{
  "n_layer": 18,
  "d_model": 128,
  "n_head": 4,
  "n_kv_head": 1,
  "head_dim": 32,
  "d_mlp": 512,
  "vocab_size": 888,
  "activation": "gelu",
  "norm": "layernorm",
  "norm_place": "pre",
  "norm_eps": 1e-05,
  "positions": "rope",
  "rope_base": 10000.0,
  "rope_fraction": 0.25,
  "qk_norm": true,
  "attn_scale": 0.177,
  "bias": "none",
  "tie_embeddings": true,
  "parallel_block": true,
  "init": "normal",
  "init_std_qkv": 0.0452,
  "init_std_o": 0.0452,
  "init_std_up": 0.0452,
  "init_std_down": 0.0,
  "optimizer": "soap_variant",
  "lr": 0.0129,
  "beta1": 0.95,
  "beta2": 0.99,
  "weight_decay": 0.04,
  "lr_head": 0.00861,
  "grad_clip": 1.0,
  "warmup_steps": 48,
  "schedule": "wsd",
  "decay_fraction": 1.0,
  "decay_shape": "linear",
  "final_lr_fraction": 0.0,
  "batch_tokens": 32768,
  "seq_len": 256,
  "doc_mask": true,
  "train_tokens": 93350000,
  "steps": 2849,
  "dataset": "wikipedia_en"
}
Each number is 128 + 24 x the weight over its row's rms, rounded and kept within 0 to 255. Layers, rows and columns count from 0. Numbers have three digits each. The size before them is the row's rms in percent of the matrix's.

# layer 10 attention query, 128x128, rms 0.301, rows 28-31,60-63,92-95,124-127, columns 0-63
104:150084143178098082115121206129120120122147097093134113116138136151132186141136133136149100136142110150140151120142142095123152108124169107083184128128169121122112116149107146105110143147127105
094:113131125124183150175113143082133128092109111110130149166098136140148116143138128118146128164107129135064161172134090135142128141144115119141172116122134118109104103149145113197124142152127157
088:157147140143167155098104133112144091112094109097137155110105133140128104138100143140158157131165156158077126147139132151135203152106141151106098138109071166114104128136137126114140128147105114
096:130116107154080102086114143115084107110166106167152160141129157148093095162103144139126146090137107100103126109111132172143118109160113120158134131137122150130117157118145106151157121125120149
088:118065121162102135127119133126130145137129142161091129100131084151126157149107136132144138108150147114154134126135142119168133177125105132140118135117143196176147107161097160128113139119163154
101:098112109104100131097110125147134132116117124203135145106131149101085108108134154101122107112093124147156143149131111119125148103152082130132163137105141160108126124142174133119127154131140117
100:127150097119082141126124138106134153106119137135141139110131114129108103159127134151182113178155127123115126147129084116109108135109105142122111125168077146114153123058121135150145132130136164
094:121098090137067169115138134139170118157153156162093159137105159068119125078098132127145131132111168113158118113125136141150097133153125119145127125154121193161129112116159095129131119113115110
102:184131134114118093070136146118080133117185142143136167134110155095133153106140128125106124122124130121122099136141136151069105151199147145150096126141121122147133131094107083151152093127140114
093:085131135129155142144114130150149115122089136142114124182132089117157084150148134113123115140114117137156095140137130140116161162084129110126137132125147097151103130120157113113154144102123169
097:126137089129167130113147135129134078152149142173150112140129128108123105125154106133138154156140084158129104117143115088126121110147130134124125129146119130172126139111092101091152111147102081
095:164127141089162090116109128141159149125141170147100082100134116139126177116122147116128130126135158166113158118111146097147148113106115145121074132126125122161117109093117119107134171143159098
086:133131192135133127166122143105087094128127147129125097126120111117140136134116137122080135134119163104113148132124118112107135151141154145102139131121148140185100049144138116109082159123131135
101:161109169087104129122134093145170097099147164119120127168137153144141116130118154171112136119120128114134104142130146176125160132113132146129149140130113160125159159086126135144155114101151140
089:121162137135086147144149125110144126122062116119110201114124118131131162106144121143100112103182153133137119147131062105131123150124134130158096123150103093127145131124125147139083130107112104
094:104189173121141153116140135136072133118104137152115145139153149126134105072097125133133122110127106085150133142115132146098181141130148101086189120069153151115115101150138130149124128108104160
# layer 10 attention key, 32x128, rms 0.289, rows 28-31, columns 0-63
092:127130132158147147107115141108117160132115141136135124093149177160127148095114101097135124120134134154122126098114130139122132119125096109163110116140126116149158134168138109146178144150135137
102:084079111113119093079125115136091093124111140156135097180153091138177132128143103126111110120119113155150149110101114127101134116143172107111106150153141086135136093120138144153167116182129152
089:140137154144109185075117152140090122094158140145102073141114137104139153100121102110131095135081146140163084096149149155124128102126111180161112126103104147141153158121139102079101089153151122
091:127145148151115145071151128144123159090134102171116107166143097167102161137136141096084125140115099153124129100153086126107152148088109138121141137128136111164098095130130134140126129156142143
# layer 10 attention value, 32x128, rms 0.194, rows 0-4, columns 0-63
108:148132102157142134102117117135133130148132131121164089083111123094123141122126154106110148125143134148132124146117145158131081136137132131144078142118126091120139133135164144156121140139103148
099:116094109094108101154156128110109088162130118103127137085116117151098125146076130120143110170096157128130114121118115117130110128133128115149130135032115163140173166153153094089136132114131159
096:119111128129152119132163121105157160139142133153174129126158122131113092174116148108122116071153090127079160123159146121129140093131150104143201104187183141139125118126114135124119126123152099
110:121114100136131140109155092133136152141093114156141099158128132107118122167198138142140138129151122107161119090118120072135123129124132139128113120158083116109129139082137104187109124134142093
103:107156176158089117095120153140143156141134090144166180173132136121149132132155142141163132134112133101105138146114096135160132130148128124107108133098119107091118106110084131182150105115123103
# layer 10 attention output (transposed), 128x128, rms 0.285, rows 0-4,32-36,64-67,96-99, columns 0-63
100:131155115126139167136118145150126123122118097120138106131114093159146124088087144103141109154103142151155161100132149141082128125128114119125186168108137098131177131137097135108095177153124097
092:154119122119135114148133156115105175168078143125125125105137144106150127151192098115129143081071054111139159136164170116117122138112117110150154147126095156099141102132128125113101137136137184
099:149150124155140170158136105148094182100126131112081125152156119157146111147148169109161121132115147102151120102120126175129096095185136117076127132114123113100137099119155124120086121104114145
098:125059143122129172195152121120110156123148144109117113088175165139141103133158120110150109138117121145127108088165144138134114087118071145147144122132133159091136142110115169100113122129095125
098:128116126157124164166101146132107143119129110112086124132123140116134115103072109122118141086097142101151159081161130125141124115128108138137136157144164127156155148119142121151136103100149148
104:124111156116104085163127120135114183103156146109122157121126137135091109133186118160132138092156094143100097123131158134142122106153102098111148129122104087138170165107145148147114114117151152
124:104144112127148107111096152151166125123127079113091096128156125080111124105122191164093072170109141109143094137146136134148097128140161147141129095107124102153131148115111156108142147121169109
101:101091174125103121138150100097148161140104121176149098102128145127119144153078139066129138170143135136126137140145139100106146158092126128122143136166116160108125096152122126096130122124151169
113:124155132087111083105130108117125085117132154129168111137142076116077131131148107119126176131134120146141122147074136134152137152132177132134136105099112123115146125161088124165131142119145133
105:134126134153135150108151124124086098089149131139158136114058126097103122141160120118100144132159110089091108111094067117143122103136104145171120148112155125148125125104145127131107115130133118
091:120126125095114137122129104116154118115111144158096149142135118153141142140130127125094068097087160111103171130166126131139138078147130116102126148110139133148079145136154080084145090124156143
101:131174127093104146131097101138107135103119156136151140164114146150158133126114130144110135110160157158126147162134098122132168111146119153115096166191095128102106137150119143147107093130110154
096:107150078135138126143118115131113098129132122120140136109107127087124175096129126180153151132134106153161113199157131142127113201089130150174129138115136132140112118125108152070112149130100127
103:141160136150152179142110119141146126151117122143168150129082152141159137104053141109117112109130142104144125117114116110147146119124099106124123133109162131219124102105123138160126147153130116
102:144117141100163112089123153122107097157156157137149121107158138121134110111105156129116137121174108128152074152132101134135142178106144177142089068116127167131108094156134119120127104106137137
097:129101147156132140137106133119142112144137150172144157127103124153109123185103100074134142123164123111112101106092108119107120134100138115131163129145167111143155152106122111190152126124114087
106:152132141146100112085131152107145098159150123132085136138157132106093122142140116132098096104117131118126121107076100082133132087114121136118103111134151134114136170130109119157152132190119097
106:122129088180156099110109140136135147080121105141093129179137095141138119110129160163166073149146162136086168153144127135102134129136113154118158144128122101088112114170148114092144114112144095